{
  "num_attention_heads": 8,
  "head_dim": 64,
  "norm": "rmsnorm",
  "norm_place": "pre",
  "tie_word_embeddings": false,
  "parallel_block": false,
  "init_std_qkv": 0.0258,
  "init_std_down": 0.037,
  "learning_rate": 0.0145,
  "beta1": 0.95,
  "lr_head": 0.00731,
  "z_loss": 1e-05,
  "max_steps": 10422
}
Each number is 500 + 50 x the weight over its row's rms, rounded and kept within 0 to 999. Layers, rows and columns count from 0. Numbers have three digits each. The size before them is the row's rms in percent of the matrix's.

# layer 4 MLP down (transposed), 2048x512, rms 0.037, rows 1118-1224, columns 192-255
100:479593546486487449549542499485547619550405479550510426535485494501482599550634495473519529568502549435479517502540549513483488528551568478509428446462579452485479481500532505564487606538607477
089:584516477489429427451594479565438476545418530533514490557528528467539467396506419452484423451490402562522456535504483526556469494432470516526539448466491563579493472522480449490533597442533469
112:520450547572499463496527536541488475495483536484433394531506522439580445514633509518411546517453562475490510553439509555531536476530455548468477525416441498456500492526497526540515519600556484
096:551548526513468558504469463468575564436500521458521449504493474558439453513516469485464475518461506462470556536481440477560531475433476479463558568527452523524466424518411445520484511508367461
101:528561527446449530521441572444501438545510478490546431489470510553484469424524605518535454485494488475485528481481535516506521523593543531426444461610486543469463547504584469507535501449568458
095:572480529575576495485503554444565517568534461505534446379488552515452461434557482638399422472560457495456483495536484421479468515488403421494513489522524516370524561556499551432505538441485532
100:499526544539449496613413442564505558555510522527477487533554440501528548489523495398453472493489431534421495478461515554567543560518515582532469511393571485470476683522516610567447513465487389
093:476491454415486571510491503451535560550502426481523488386417415516455465578485476478538472483527496501497603551495542533430529406495540395413505516420505561494563530435575502500507462513480472
102:542523479481533496458578531514542381562540556482481492407451500509444468459492451539552422547490447441493436545465442479579618539524507469567461552500513513578507558483482538490517491569468451
102:413484491453578514551490537543438466476523481404535485559547579658495504555500460506508534555551426457473474523570450540436546523452458475536528496485403463531536473554567549475513488552401568
100:550481568503444554570560486456470450520607438507427543469541501508519579500535456496541475521592495545422580495386599471590439491503484435475479569549566578477484498473477629484463500483400459
102:460604434482484459512523471536505555479459500522540582491472487540475496531429461500599487551536524554445487449489446522504519449566451532471553549451597552499448435428467569462460493527516572
099:536491500434579424453533602492522463538447583597493508551468414572522487485402410459541478542517405567480501508494503531511446502551467380415490454474524573522530485372449522517467456564504535
095:522553521482502435531533535488511467385442469554465551475515494502460458503519458537447596489548526489503497502415559482539544501567506514510546516574504401507483543481430556519509561493461569
096:529523433592475517527531478553452456529463523507520538409608561543505509538520481515464494563482516515453453533510542445517507551478443529550474514582468507596553527411563468559462502398442461
104:564508476422574587476472494520440482473487470566444552562469398536508507560429525495528490546598532488610500503571461363465488449499564407559504548533511534495507576579558466475507479510484473
103:492574433510491605498611595488507590475480429424452499457510382458495524473489535505496432433467505565466536503470584509553552509588462590557504465466497425555500438489583479566492522516569498
099:539418498617516527480433563467526587476620600533441564450502459489525465421559484556491483516553553482464494432465531579521512542410608554504505578419515474550496537527475544523420579564530425
094:438480471548450430488468455516591488494532525502411484568597481438452490403503533436528460435501446560463497537557533456594536523511495451588415506554549530541489453590394475507475579470534529
099:567479558485575492507467501415558519566488462550529487393470468478497485507479549523532550462463365502422469486529486445460530444521514517503439513486435479406430591427458488546499430482517461
096:503465495486575409521557488558500534506530544544470580491437473554574508446504413505524474460576503512521420502492499483594476480514495534555482530420551473491545560473447509496496466531416507
106:581511398485497501523503523480415547502403437573588481475449567525622557572511497496471440450499430541512491470511519515553593524536439554525495524564448538560525477512547446509581424529448462
109:530485506476542464510471550538502442564582487448526504459507480388492489476526483574501498492518577517506470485513519360432394582546511463488555467405610497514480508536557498510561501542487565
106:446516521515528537497563532477443461404586508591548532541492442554442391506542528555554460504497490479438549458471506451459478649545464542514510477538507492498402566481404523435579517468519472
092:580528476474492492514481491445450605433530473507464541472570462484475567445472530463563475582432582499429493498547573497546552443615433489667507503523531506459472455385424426444523588389519431
112:493481529628548474502500478546432560475483496563410569543433521492478407496490480463519504581500541503513539488497375579448501576518529464484427529503544466483489529486433444491482391438433497
105:515551523508511453478514467417383614584496441461490556550564550477495423462534472603538485525469511491489532500519470544465463538587390427528447544564443525552558484441528515507392532444444646
093:539503572461529455566584443383554629402486555463498391486440507558466419505430513481530539566502490509427496453486413450423529621462533490555605482438464461508552508584321588469535472498523573
105:532564454458470489501528489476590401456479544472566459522576571448515479474577531510536569461485531463482497486487608496531522578574422516447436501550487605415487461609505483524602568545536530
090:544467563531589509553543514451479482467524452407575536536594469564453563518517556575505463472515547489453472553595525503473437554525585452581553590508472445444476530523484475460520519441425407
102:482490448575521485499420440507569524546444470541564534468549596442531562443580513441506484537474465581514485486539489434519556604482484452590484441470499438520544559544553454529572501462411517
100:513449429465516476425549558529494486565501572471542554542430519577528577417537510460472479464512507544556536419506575440451495532491559525404557642581458549491529506492591534509616486563497495
097:505567478535441583489441499531430551512447488497476454481669586476520585498597540492498498490415599485582557456524508545425488547581566491509502563463447463504553507461503494416489446487476535
112:510527552573494524518478439469470507508575505456571500524579426551516530439476422563552490564587484476444479495539524484497556559512566493449448528419476481558462500478459519477563499543514494
096:530462514553514475452527497492497444534407503521443485493539574499529562486522493548618425536556397475441532461512501516427438419499424499479524513479410514464611497522533510555523514436515481
102:488468563532486462420506460490475522537503579506497497554508441550484601564556502545595440565517537538479493535504514477572601524581483532529499470465503543441331469556490571548527539503492533
088:512396448433440504530540554420451505498534523469500524483598526423488460513497567515442480494569571445510449488587521490519500551487563442537411477536465459522550504535413618537573436485481565
096:461494413559424566478525472480489488626573512475459571428533608437454546502585507472528521514482584450506502555536547497588452447424506590427553490463539577513482547512502531447445458595485446
093:531507475554527473487509530503446497529542532497503472525418478532604466555502427458406555436419565510592434509586486484505530472530555406513461458472460548432453499528480481522446445553528385
107:454553462430535520493419407503446569469560515477541523561479473450530575500488487483471440502489532489532401573507552503556443477468525476499531512520576566427494520486521445472477451519575542
103:538533504548396468426505495560468575478506515524527537482542517615515462487601568462467531422504496475582507482515528570497464517584415551579559459652526522508613534543541450448576517489590532
097:407516502466509524437375506597472410534460414495420486496532555507524503460419535484482411471517515551444518495502476409509520489448500503514519556503519382502454582526556505447419459430464506
097:475499461460571524506517560498483547484481584512475404508552539572536523503433433494490494521515464476542506564552485575545506553502509454504363512530495499526498472551568558544552491514514520
100:502469494573460512523545498531467510461436460488448455507438440445444424513546452551515519563472497553459454489540452556511555487354487547519478439495389483409489496496480548489526542485546481
089:494514477494474503479486461468549481502531562467502521511552464520499468563432517477538509507455508485530557475401500493498383458607575462521474524452571531467532584588536393536484402517574439
105:505563491410462540470465521481510499486576506509409564554483519550420499496493429547522491490509470577445439507579537533477554534434544474473430438529470509566509472624507550476558484463365461
100:540504490564517487551539463479528570495366513447552441435503567469575497470537527343468457479498426485506528415523527552497556468482526584553442537449471521555571525582526483539433499470413461
098:444568419443512560512486410456562496515426537535520433442459502450561507372517443525459462538391479530508522520525477515475415461453449631533547491502592548517549536520520457482529541459453468
101:535513501451422442531427491470473472534560550473543430454416506476528415502390452610494480576454532496530461583547499476525550552481535568471513428490443504481554480454501620480573500459490503
084:555434536409566551473464540488480439559483538503524473410574459556593490495490475513531622552550510535481620381472445539448550520472617533461468461494481491405505456512544478544557594465511481
103:546441516506424520443442447478481454537543475467495622520516565489565556537448434442547487445584487423540552542503466523494465491363497538465475521534497556449555459533433523452496587504591498
118:533409583474510514471515463454379444468535488598467516470511462469569386607522505418431574582471543589533608523563541577498482502575529481494436470445576462408572524544468464460496487504517496
099:542463469515443520493408547504463517543482443459466498493497518501486532527556486452455479558540507549407528489477472558459473549511505596442460495475561422436552547487517498463479527560493531
095:496498543539539526487529424400516545498530500458433535434506408541541499570574483455391439536516451513483469499552498504508462522450447488513475504446347524531554578447493496562451467494554551
105:537505482448426550476506474451528499458541369496508453523496513516456517443500465563473479597523547464561464439483442424474462443480399503544545405500509454580576534493573471582482513574578592
101:417488495545510555435494468449567519562403513526502489443493401500539407460531465414534569456480523437503574511520560529427498407515442500460506597500568523460476588451520446528465465488473485
097:579494486464541571489453468560525521477507496405571546583428450462488521453468556530484458525478472498435516567411527568533459511474500578542526533518536534508482509424484487531533481543511502
103:511474481522439491387504464509446432445497450503568372507494550520508466572466554445533469451523455494488384375451580536427541515543493568422533488537484486499435404439533477565477544465496564
096:499518536553534500524419565541522409451495584477519532453573523522449483481491408594633482482587505581487517543418572413454455417471446437448465571498430533403507446499542466433541529554493499
098:479561661463540494514566579548440542439486430489511514483559495500503496385505543537449508551503454557493436582470516560430491499546525546515515441470562448511510462495511403498521491527534490
095:543516511533552478455497565390491567498478547514517516512475462459551514584545463564606569523484525423508546472473570507518446489531493536557447508525415501538537509560465557478558448521505547
103:486504555508576470486433453609517554596574506429540502507366500498454474556444566426571514481486568479424420467525465537431586480512493434549515637429438521503396544519410447439513483538479486
089:493485520472526475504497466491527369517472468512443432456431485504453563490470456477520514482524494474450538515462540552521468423466446550469533461510521530364500451519516433455474410501353383
086:556510496503548535476473518496454473454487487410479517448450543538520429537503548498512488485535424509491517510517450475555469476528448502469469509404617404530510515471433588467485463486554480
099:501467476424483564509391483553502466527453472551510393463459577515525529510376516486458520461455414527496471447479483444514448533543481518559556556467530490433540522438483495588404458534448542
109:508481563453570547485490455434601468509519538489543497490502446463552492507469504501538523487464436459525524499575542451489525395513491436573514514521523477517506459451479426445543512508558436
117:547537452398579477590437415476574436479473546480588363450516552510492506432483528472455523508433497497442516523547506429487576461564477527459498547440510489482439455531535528463462513463455493
094:433479547484496551519451479517505506462558485502538486525462589517452555469517516536454588546509471546494530575516529433473607590425524502528489481496527497473525499455421456321472559426437401
094:411457495554562519572592548546537442530404571480495540601551506558489520589444455472532544479516492445554487453460498456425530541441560514532498470532490543478456521480521540436528494530407489
096:458542453525462472578462457537426482446542506432541417523577405557481537466480578573454533478451514558526571588506512501541467462525496485498509478508490540477479498476523520480535492545461512
110:482447505433501529442470436468474521504541407495434578485464501490486522514523553472485495480451543459524542491484539511536518411481358543553477522508468476489512534487505426504446580517486465
099:457529552498518508425502530501527511483418519475454542556493530568463487482511571577472461488511412504519471485544516460513499483496526520569468463478499579495465486543523450441503443534457533
109:387557559482513502465475544547527502449565561472482436460478510522585484568570509566553436508501507577437405369437450480435497493480481545540437492479451556480509480561561463469578442486585597
097:445444505531523565509602497550425481552441452578422544490444491495472497513440525598551462463534349482533590504463560503493503562423492621493561483484521515435423477475508486531443492509571455
100:461650445488496483571494456458437473510592507575508489522471529534556579559512605465497448542595547455520501398422511496502446608532431518492524485397498568501485342480509483438497465454464565
103:536576492516511535530452439555483472500483480475564505465529545472510491435456488430476514520480445543581563552512481480546487478414415472510459519410482492523483458546484503547426544502530521
094:446453547520528445544484602514633471567564534529506508507514545559476473461510439512489542489487473501500467480462446538486485530546516527563483505417456473524431441487502470493514497481552499
083:536567524548494572494523509585405476570399566555491416528438585472501494454520548529506542466473477496571478500463573455467503503469496583511419472531600449490474444496462490517449541503530541
097:479559463469513534464495522516493550524505561551477529566390488453507513510566454528536461470475397543477302468472500471450504535549486468519517496405466468556420535543561536576487529574502536
117:399522536556668425445440438507450507521453487522528505457511476466441560450449520501517460504551485528578492494459500401555501516510496519514470498561494460422513469482492410427528611493554472
095:464550502487493488508563537450489529442475447446483491498509540552594434546429621473499452541534529355509458428465454532451466471501438550546501383471423561495560474508457467477448429464459542
116:419495534521526496547424515600464524434543470423462419583538451445419477541567619564553554490473550446511449483499492547446564487431549442566507501425501573546411517444680485382523527559503476
101:552543510484454443506488425454466544509501516458556553531509497530507437521518457466464470557558440431499541493513478552559458465486480483450473513480512510513503518485473577474417468484445497
095:481430487405567521553516510493530507469514480498414478515545540516456476577470493450462462556541407560470434526481478556429481444514486531452456514471464499533475532532539553536526506476492549
092:537551503523444537450542558585503489456453514508483500495477522480505502518492558539497519604494575570499455460510498474498461523498510445465537386443514406427515509455508424582449432443446478
105:487493537492497480486600480607567467507570443527425454561531511505474593510541443495515466429446482570449499513502501442388542481524489507467524479456458457538482424487499494642518526430443481
094:548486564575497552463443493483453521531430366506520509520648558559494504501528523464564514444366458645456511540507451474567516491523426485524477522501425509517551429612380514548574527503460434
104:432525509610544453477439418554568451446517497475478484560452611433557499562400496532479532504480505523531487476492496531493464626604454435462644455555559528466436487563514498546463575516457432
093:470461416558511599487464499555509400497508481416544481513415533512490458398462462443446443451531519570452428456520496428489427532474597485426560457484515535458513423479561470482480466463454608
095:502505561498552471407407478456510444543527449520552552494394513507466588498435539452462447500513536420522547464466537510460520576446539420458501443491537527476431537456475457392462622434483518
097:477413425406460451573467514599504510511553419500499520531461515525505463435483527473528528500518537494527548412461410480553623499459482436468411498549468534508503531540483518443516512559494492
155:538564521533552522510459592465399480516521461494502428344534505479642399538536484594426574460489526532458478530468550499529564548523566496585445457518531426481509497597431529488510521506476492
093:530499558474479425518562497489509558480541546509482506417409461558454487530510498424440480547579486570633560357413554535476526496475487542567544510504514459497427403482529479437551468505457536
104:427519514534452544456562461460575472463538564484493450476443532557617535515470464440495489532398484516532574451448543506604534456486557503415538411643618410472465498535543436509388443571492548
096:528455728589582541488470520444476492506513463469437556464521402438553512519582521549583437461460486580449555566427464582437524583535516514595514487560476462540435448447471522561514496503489505
101:481515573501525487514522529458435458480556466493414455541544531521481464497526473532585476436435543500465496451501491528482553548577521536518521568535476477460495460519462505509507488556498487
089:530481518549492470476572413472483499553387465562498526578453559469616512514508479525415518465519544546464534484522505436436396487489606402509523507555485457415628559550517544458423547549462508
098:579529528516500569466429462449380518483510551510437570444555470498485517513513549506551489547477546497548607575495534488492523437524486483501478525516472475487493530524540483501489430485445448
104:537593636526444464491523582555564478526482555524633454472475523584433467524592512461574574410482553424422490448371476426560420479581479512403479557523558442439575508471537473463491480533571512
096:411472490456559482494404350485575529509518574454514496438449514539494544521538427482533415527486476578555470517498519429558490509481450480535469607494546520566525415563469448489535362548542498
096:448485526521470516527513489491523545419372509477538508442518518453542527507432468494497556479535452528545500526440446498501502479477491519492450495509476570489497491445485595577512465552504462
093:431387609459514563518550465607548458533561516540467486592516536513510449448491531556490541445588467413475502532437478476540448481401464461528461396565509517539524481449495530555428422457572484
099:510409514486468537595510546565514457529573447519434514573495434450483490559497522618520561530537455490408502475555446547532483483412499489423509457495454447523452506607537548480458571576547492
091:525507535461473504398542524481470487425597573490501531542504448422422506489521650553487569452490499492429519583401499533450533444546494480461495537611496450499433455579423554395493479546504535
100:451470511492475537448546408454491454513567594571504493542470584415449386497422470430571471454511591591445498531461522383435521414510568552539534494575458499502525450499496573497392395531468536
095:569547545535593472543510415547507484481554610426385503432359507514526438503439453519544449535479482466510527526578518444425497548504427499386491517541522456506506523533514522566528461538469502
101:510471492427436510493525602471501577484522569461524510488566527462478549512532471422515536490453532506544408536403507524481439531435500510558457509421443537506519534500507504504405588552432467
# layer 4 MLP up, 2048x512, rms 0.037, rows 1119-1225, columns 192-255
097:439526503510481479541542454455435510444539498541471523443485436483565466539476355395502535598483498435539489412471523458583506544456417527505532567524476516453547464601469476445490481477473544
105:596515485487505491527519547540480483497384489537536546459511493604477447526624532456463592414438425579529334444500530503457430481480454516485484499445474497451429552659590541439537586422505512
092:506438415540450605567588511539504524599436501515526557460498624372497452552584517510586471532592498470552501492567638482369441475552473528457547412423493473528474525507439568478508473511477471
102:505591504524408534611523499611547550474520558529476519480522489541553491524464492574503523446476537493536527463510490547516485549440574508441520538526601417440463505495514524506539541481556471
099:431508563432402424538520488577417512491406454542484585490548480444444517539495401422550548435463530516537479467505461475482521541607557562492507552468410446487476518404482469499523564553531448
102:477483482581509513569497511552451464426433471593502530559534487468542444483430415537485528442544620496443525508471504483469519424554437594442493537565508499463564495477530502590474463488524567
096:552408531602364518570513649525535462494538450536454536409486588428487539427473523461482520503464553459490508424420560599424483557505513522558458454408471494524599474486459563497531501497591509
102:495463539544490632398459540527444493562585529524510545476464449434483483380551464560465529394457503496557575565547540513492390491500526534507416455443580428463454522500507420494566473461543561
099:637517449469420396561495546494438388519542575416468554517491432479499463459495490523499521459450468580453448554517479421456546532538452453444498492529385432490469481455469515501479508544559498
100:494437581358538389609448553490493483501541512552466482500535607463479409510562512511500470436499498469492510469504524475396524533409481499520491504463531561433456529564495447502432486455569473
106:446458485524623612516544469481549528511410489431453499590514523443540554483522390480505459581509476451475486507351529459437544448516451495547484506507515463428499470533459501515398485512505491
098:504526375509466529463488498464425475479497595578505476515449551495518499574539442440506442504564472469498508476484510524505497575576476523450478520432544590434486568605519533598459588505602442
100:600483596422514507497531590543492471489399417421425490468531576577504479455443558384542520550455583522459429547571452473543440509586502522380528497525412482490501368525456554529513505521552425
097:503506436509525518483544474461467487495412602441416472495502483533498470443506573633513568482547591548495585446492465526539443524441515555450476504454562509526555429561510491434604442437592484
102:512434499541502464519520501604563450484494540591635509573463576603516519510423485567493499434525527532487575489449508529514587412543537521522474501495525606524574487592454467607516438547492413
100:443563566458496408485511525430499584551527483551441520481467503414475562527455444506518500530477530501557496505471490506462486484537516431552422527530467554451518478389563602549571625358515500
100:504615515461550537532451492489585543614570562506548493520550578478432484460455566547595512551418516428497502551438592587447497517592537505536465503569541456466509518509480485506539569502430444
097:531524543535482482516500486454494519557434475620541616513428539561489390577498579533482531546447506514493522484413479486429409472534504556430537562434464393446459393473451417457524510539594553
097:397518525552511533573490521457543440522455488485432464513472509501488414509539471555485451458370509484430495564508506470447486601544400506593505508549430514448502481553507527565466518530517422
098:422533513447408531523555522434525531494513472442584495475603523540458510523399490474513420550536522538566439466517392543494519520491489385520565397465474388527548541458605502497567493375597450
101:592505487569622495407363415541461468539506462509525551492500423434524549521563398508474553524418507489485539574559461503439621524525554640512489480424582407499468512538504455490500561570549460
104:449468567521563489490489556484525402410575512507513455530459468424544534468476515520496420449484435461443515518524416456620528497511490578525483474416463544518483505531474441520470456525470526
104:542530512538574454505486464464588546513380521485543398431549553572566497356518512499476496532441515440500546612418619519575467554468544429438525533506492480466526430515551440472567515554537569
091:522514438464520431513422509579470603514504517437485546517329523625323432474490531452538497531537520577461509565513489473592472375485455509515604505431508578453485539487541487436549506513458479
103:527450562413522602570473461480516535581465516450530451609519468613466469553475562504496554488378443482515578592444497413481527546510506545452469541478415403491475481570494494444547446498523475
106:526426458516482573447551548510476490561486524536458515424488478460629508617502537502532488474456526502487463575433523530562537435430494450518538529459506435515464514484440432572524470513486508
096:515578484569526545602462566545491472433542466524532515461474455440492581511538471511569593535528478505531540567528503450590534509441504475390463529512554524439484528470548448521496494541466386
098:478475513560458400494478538558395530477497423482536478523456491442461456420404604548506504477562429436523454490500454536484469437554487492488532495460503462550448418409596459495585513477506438
091:410570530484497578466508504513462507486412489544475460479543582520481533544536448443524506539455389481540617435457514541548518506537431508430450416466554477524520461565482509509461570530563500
099:525490487542495445548508524438453595448540482504470573486399470525510471455408516498454532447427538430435430591463578449550504428522488452551536480451544545500527510578436412478513525443524536
097:473477455483534452549553462598509511569511489352456535538544485515490520525578494525503443486393530537593558535544520516423427462515519573502571493474465413544470425432470433513534466524538540
094:479433519477451479498590498503466474450547483522580594491409395457492384537468465526499491481529503472416463535439493432539569501439435471554546525568494517514436494527454375529526575525456532
111:445511546464511474550473449483520522518477513505452540449553537485539522578478517528487386451570498454494543502596496428483541480499538587521589573464487555576534448533472568469601512455524489
102:579468618555513549400450500532479463505479433507529532487478465483433403395424449515586345477480513562439448470532457519453481485564463391537489466441484565412450556467503458505470498508452521
099:573413491524601514416519462503499515470525508548548475434551517501440432650448495480509476488519498509547464513488530438539446496491522443516523555471528550560466454478525532490507519525548487
091:593546515425539491429456615471572498520546468493446578520385439564490445592528434465503620572380442561548581472465456519527480521530470534494547584467576456611513468525521560419530467508417475
096:481518475483533516440556447606465425428457506421485434502471442560457405542514509434473467509486520578415514520563452443554547472686474481481378469511442563428477510487567579528560508495443449
097:441463510385453543494493490486481432522486532460503376447429543503400513510571536568520498514475518438448514487392586514617469624482504568591470436466525601594470554544500450427537488498454487
102:501567421563567548509580524535531542502507532520442517545544505521494513513545407504570498490512522500629521462536452510428479485543496551479434487386453498462462522514480450586500547494517485
103:469496528549527497491513467544538546588541553586485596556496545412423526496486457475474475483501516561545534489532554497493496578487568391521483401490539562449502460481513422458417443444572496
100:499525475478386472598516540446383436462595478459507530443699539507426502504459465533536553462387503518447502591567543557452480560556491529424516500547485438486476541478502493440433528566537498
103:481455463558501484487472488638475487547483483464494443543504496457492421484607502501517496485510451477578469481518446560446485556507454496496510523559521522457474565492518512537447450496550369
103:539486483463515520431491412457515355527449499504419508483535489443477472533516474491513409606504460459449590486562599408470503475433568545428426548531461491553561503535452562508526497502527503
092:481469539489427648594500540475489544527409494611371425513398550532578466500542440477442430501449574569516518595574554410410516514471487503471584605434501483563469553404454521494481516621538495
107:504464549461540434514513558525520554525377489480487451472480518495627455507543440533543383529534571536519485507563388537597466475489434443452537479592527509505498489507574501583514523459496365
101:507505432540524445507444389534429452520509462490495540498592553603531438508566591537491478589448500480464522529537497457389576558453510485479470500473503503449522565426517525541420557526496436
103:529486518515568440497517516476469385447488452466504462478619571484516528461480499538544533453527465472546523547579485465427448505574463522388469517510513444500532495414572532537499544498550529
102:513514467427455465629490568538531485513478516532485417423567561564447454538455547566490544466592433469585464436469582436459483470497464402518533516370456522517473578506468608542547471489480573
093:497466496549430473521464518498544420511533421468441538531434593419409426511481563516544438432517447522527512528531506552526556504472500463572562457613605549520565506402443521524537570421491526
099:386457510476490421599527523515506512466568480528525506515550424625522513542481560574532566456465479558463496578499543488526523564598411468529479439565467468492500460547534521623501516461561521
113:565502552428512535386492585552530548551512562492535554442505478584426572505521467408497501480389557513537513550473575406485399495484475487511534467469505491508440418526411420557520540412427539
099:465560401625484422576514471450479463545493482403559530488448423571457468505498487479610480571422532324551428462574477493478544470563543517466483543373523522455526499522494527507506485471478503
096:433520568533465448448491598561471446511505509488545460551509522484471490383465571574598550456530542498532536490464562487510471561523516489488512464520622428444451545550566520458484574558431435
101:441538401497513495459652469528496497554451462535455434531474461399491502538515515501501497575466445443500541460445486531507546510532515504481576589420441505500471500519435435507523356524473378
098:484525474503432473461474483449446403562477478487498481438517547521504517491534471492506527573512483479549519474408535466428523493502480463515498581505453570537602534476438485601547516443475498
096:525450429430495457389480464592436570512521415497544441490547480479467522482476462475501442479454439541513534487458484530425435470536488533561518451594499539416535549543542473511524465529416508
103:463468522456419577608545548494504495365531552496452566446539433505506482630577543548567489519487557459445446506557492520518481470547455495491488540434581544465446466506432498528474558568572382
091:534416552472525480536536372510470486547418557518477528544458554509440358476490533477466528422489532467491585520482445520463476504511444429517458587471478440549486574534485564467539451372490485
096:510478531485460470488527507450481532627549469444589571445423525553395547548565496553560454592479427529409486445523512488485538534518514478570498556445461441483516478565513457451491512502505463
095:481455516563523534476528545552512503533488515500509510466608637519534493604499508452378538523475470484502586488414466554556602583514467525496473456590537530521476522437519554471599472555480502
104:535547554507511384473442484575485559624528501471443539587553486404357456451494486482539481621591461430582570485510580557517472575465483449548487510537558530467454536466474485500469532541494374
094:479555468527415545476534537562490638500463532460538601600513528512510487529496506502441523485392397608586466430423446399428610510574538517504506515467508506519501521527544505588496542553565583
090:523485425535510443538464568442555480449546497501503543561533454509485529534508521425552569487518618478468490511418515509575499476459560601404471442567431545492482539547452428519536445517388472
101:431529539532603527507531522520496465529441439528416518546497562578495519485544452487507541503416588590403499464480513407433473502489462562437525511525429537588498528483507528512521484527534495
107:489515494482481455466518438464552516565505559441576540522446453553534431487524562529518540564483470468403501587579480490381485499481493518565511479397503520478477534501574436567402493580585533
112:519505511535474489589432434496553526511467467452421513455494468544505488448519575467506459487503507482559589437510428459500612493529518449530551518522523479486458476557380539590529514539543461
096:485497436506550557449496477434514532524471537532488493504487471462541412513527518535439510478407420488476481443459546481557423443581435438556492519563474519515481517540435513448497536560604548
099:464549494535501623499435579542568466497541537446422545590512533493398497524419547452551500461582450513451489477471546483466530594412463459481433543554555577494417470543547544528513509454490532
095:442507538475528427454520511498518483488488559505475524533433558542560503507538460590501499454455597560396471485510429487532479566465488496540536467516510540478417488477599464491498519481534538
107:444507508473466529471491554486443449482586452492594546516617494566520563480531447499530482575537460496530494482381444508482509550531587530504446500589525505514547503559442423466524492527404438
100:602582538520522469448494521388504470563549396550561551481488390428469487504523509492502504460551549532453546474430559527483459587635558484447510475501388556498411388573427483553520469424514451
108:521514596506517487459571542572474571449506539486451507500498459422576550580458632530488527500501597482448527390543533468535484511535540553541422471418479520587557501553454514652413359534621535
097:547509462574464552480491558525463496452501529452501568497525486485443534548427530467539634536493513531465494585472438427498528527483563522568478551515471502508542557446492650492546450609511494
103:584543554528466547482548560469477509476429455521569496435515489500483487479602584497492535490570496486491525480511502540505473574529528501418414537569526513527521432524508582439547536457480477
103:445556535515511543571488546476550541519434511486573488511486422501570480501541501534517531481454417565439506469560461468480459475474521436512451533470492634493406427557537470527476526524656534
093:513560569468516461462493527564477496458477445507539542518502513541486389468469558510526455484530567473474499404488574439457493467466514528452466461571549490513504475449511443465537499462515515
088:549469511444578504492458528474552504452514475433488544551555433531462470540528455494496508507453612497403519494504358592498455497540547517524569522572415563479516563477459518485583432497450423
097:448463532500443419525447530446501488479489520471409579549546480460529475576462524444543462510523507605574650554436520488552526525445430493441518525550418501471421464551581554419571557461530472
110:588483490546554481587526502544493511476441521447447532542492539455477457491461475475461489461474474396594543528422531452545464522467514384417563562497483481504567465495649446489473494550474428
094:569514518481532562525425552454533516495497531538503504452482450498462482544500407387561617493414537532538480506542515488445522487486513507528542497474515460446444502465411547457558551508473497
107:408487404617552397490572538574484479514640532418498512538537485489442598464528545529479552638591531512547452472559598426559474506485531447487501492487571544562568524433464503404606560501503525
098:483563508533542491547440442479483470577573488581387506435503413531517493442464579577575512556466438558535541532456438509457438561556519528535521445465543539518501505443508429454446622476476445
096:529457520644480523532615527457530542475467375529423434532436431587539405482391456557474548485507475479488504511511561445563517445474470424550569533471537456563416494540442606552545447435497421
095:500472481547496527501432531443504455552513456512506513479517451516494487479522431534538529523542557481492560509501568503556581509519456537460581610417432514541482544526452423417448561412576506
105:457470566509516472565572531500519552467501487531456452509530497573596518594534472476482529452523426490483519482478486503518507570510607432508473445540554579505407429506527537532464531434510577
092:473532578485480484427539526455475454468625589537471507493436503495446529422534551557458533497479559463466422440452474476461427472437493514534424413426486473490459503494558460456532452608550503
105:439511414558485549439459502556391527453509597511493586516543561410519506610496582502515484424493535455532514471494479494607598528620436505526483429547481442569451499504464482587447409548492557
097:506462446526568505505590441471509556461497520449530501501429428464509502514571444441509510413502499511445523541471478506449517442484443582415531442438422509586449454500511474457495570419593422
097:507477357427559525573500479537489501474528595510450531529497484450471482523547536440513549478493597536507431517482496509551511481536483502489577444446467439433456526517564584532526409532484457
099:568359479487506472569514514528507555446452569527539452503401591482486491579477552513490475490516510470545561565470443484504567473438473423504498378583419548527474496437462548466458589481391536
127:572379451490504526606456469483541526464561480464551500427555536521380547555508444524539500465503501383500536446513576545406474478448398431609522505393476504459517497541486483494578402533429492
093:490483487527560537628511505467457550513394540525538520523471461464524415501516500438522516528478552574550438436465521483458470489438508506453460473558508490470527586499511524544477460462620501
106:550482545497381495581546539501461535541451486495444547501541483487442468434531567549537527545618469462621477521490672401485535440487463442445489469552505534481523502516471459410532497466530527
098:476573565466490503519444465535452416461490526512504529498478393364399512375500513428460549472463566518545468432488541447453523499417338487541551459559468490460501581452639616483537489510600505
102:451506413504515453477484585469494410433500506504555541522484494487578421538441573482432595543525552572527485487496488508459474513536440404520486451457613452503490456471528517481483534476507493
092:527515524435430574576575545462493518534468471484495490432565557444538510498605476538515522425493470503502587521537470476596545481513514468515425478587458545514424511480490583581469467417530449
100:610602506548586540476500491454444499515456619504494556615569466429560506520479502533470561571473421515506452460519471510569452489436534542477509519450474461500493508348494434571582507547554453
100:486525471542486465629510592526559580430464522445621496517549484414562558572557526524503595503491513486504470423508544569534466509542566479556456474473570492533437603507485498505506493582447464
096:505533480507485522515564500550453525510498440550429547568476420419510477522538538416518477412469445452445476522485412556503541460496505405506488483515482521514579550438602586558550527496425527
099:528486472466448543425438546496501486540544552457482452433453496467569552506475481524505392455442476543618485540510522470539444428556453423534588477508488460500393548498484511465561503517527541
098:502485532448524500514440474461525468496435487598536518489566462479426574514495506449501566649509560457474476460473476488567552486511493591514569586462444492501619476527531516498438596549567526
098:405377571532492555470563507448404468544578507433521459373371565555461476551509403491409427473479534514506493530414446447537424445532543471467501441441471507490593526484522409448537454471430427
092:482526498501574550519386490517590489446478455508487550565420517420526473550629483425480416440444369535482493579447491436394467434422536402550577516453523555436503457512420484500519446532512434
100:513421481495562568547479530482404431426495524545510511533449533446496547546510609515438569470497496479561528436498600426551421543484367507520499530557514564534571490539490490473470577546417508
101:581472464514527557452500428541433518497571533465509479612503574481519489461492538568431481474426578461502464550546486460422477484556565501476517449447492497467536530514510452474540507437464533
100:410472468486487525565516535558566572473455510482468447522436497526485463509467518586537583547530494434490589487457502481451477504506520441465478543548493536509461506628553463515584450542463550
099:600516463427462509531484494480445495570503481582541468478476460504523495492552532407566543477529491484526446530489553480450511564494485494454488509550479504516502413584451553508429601487492499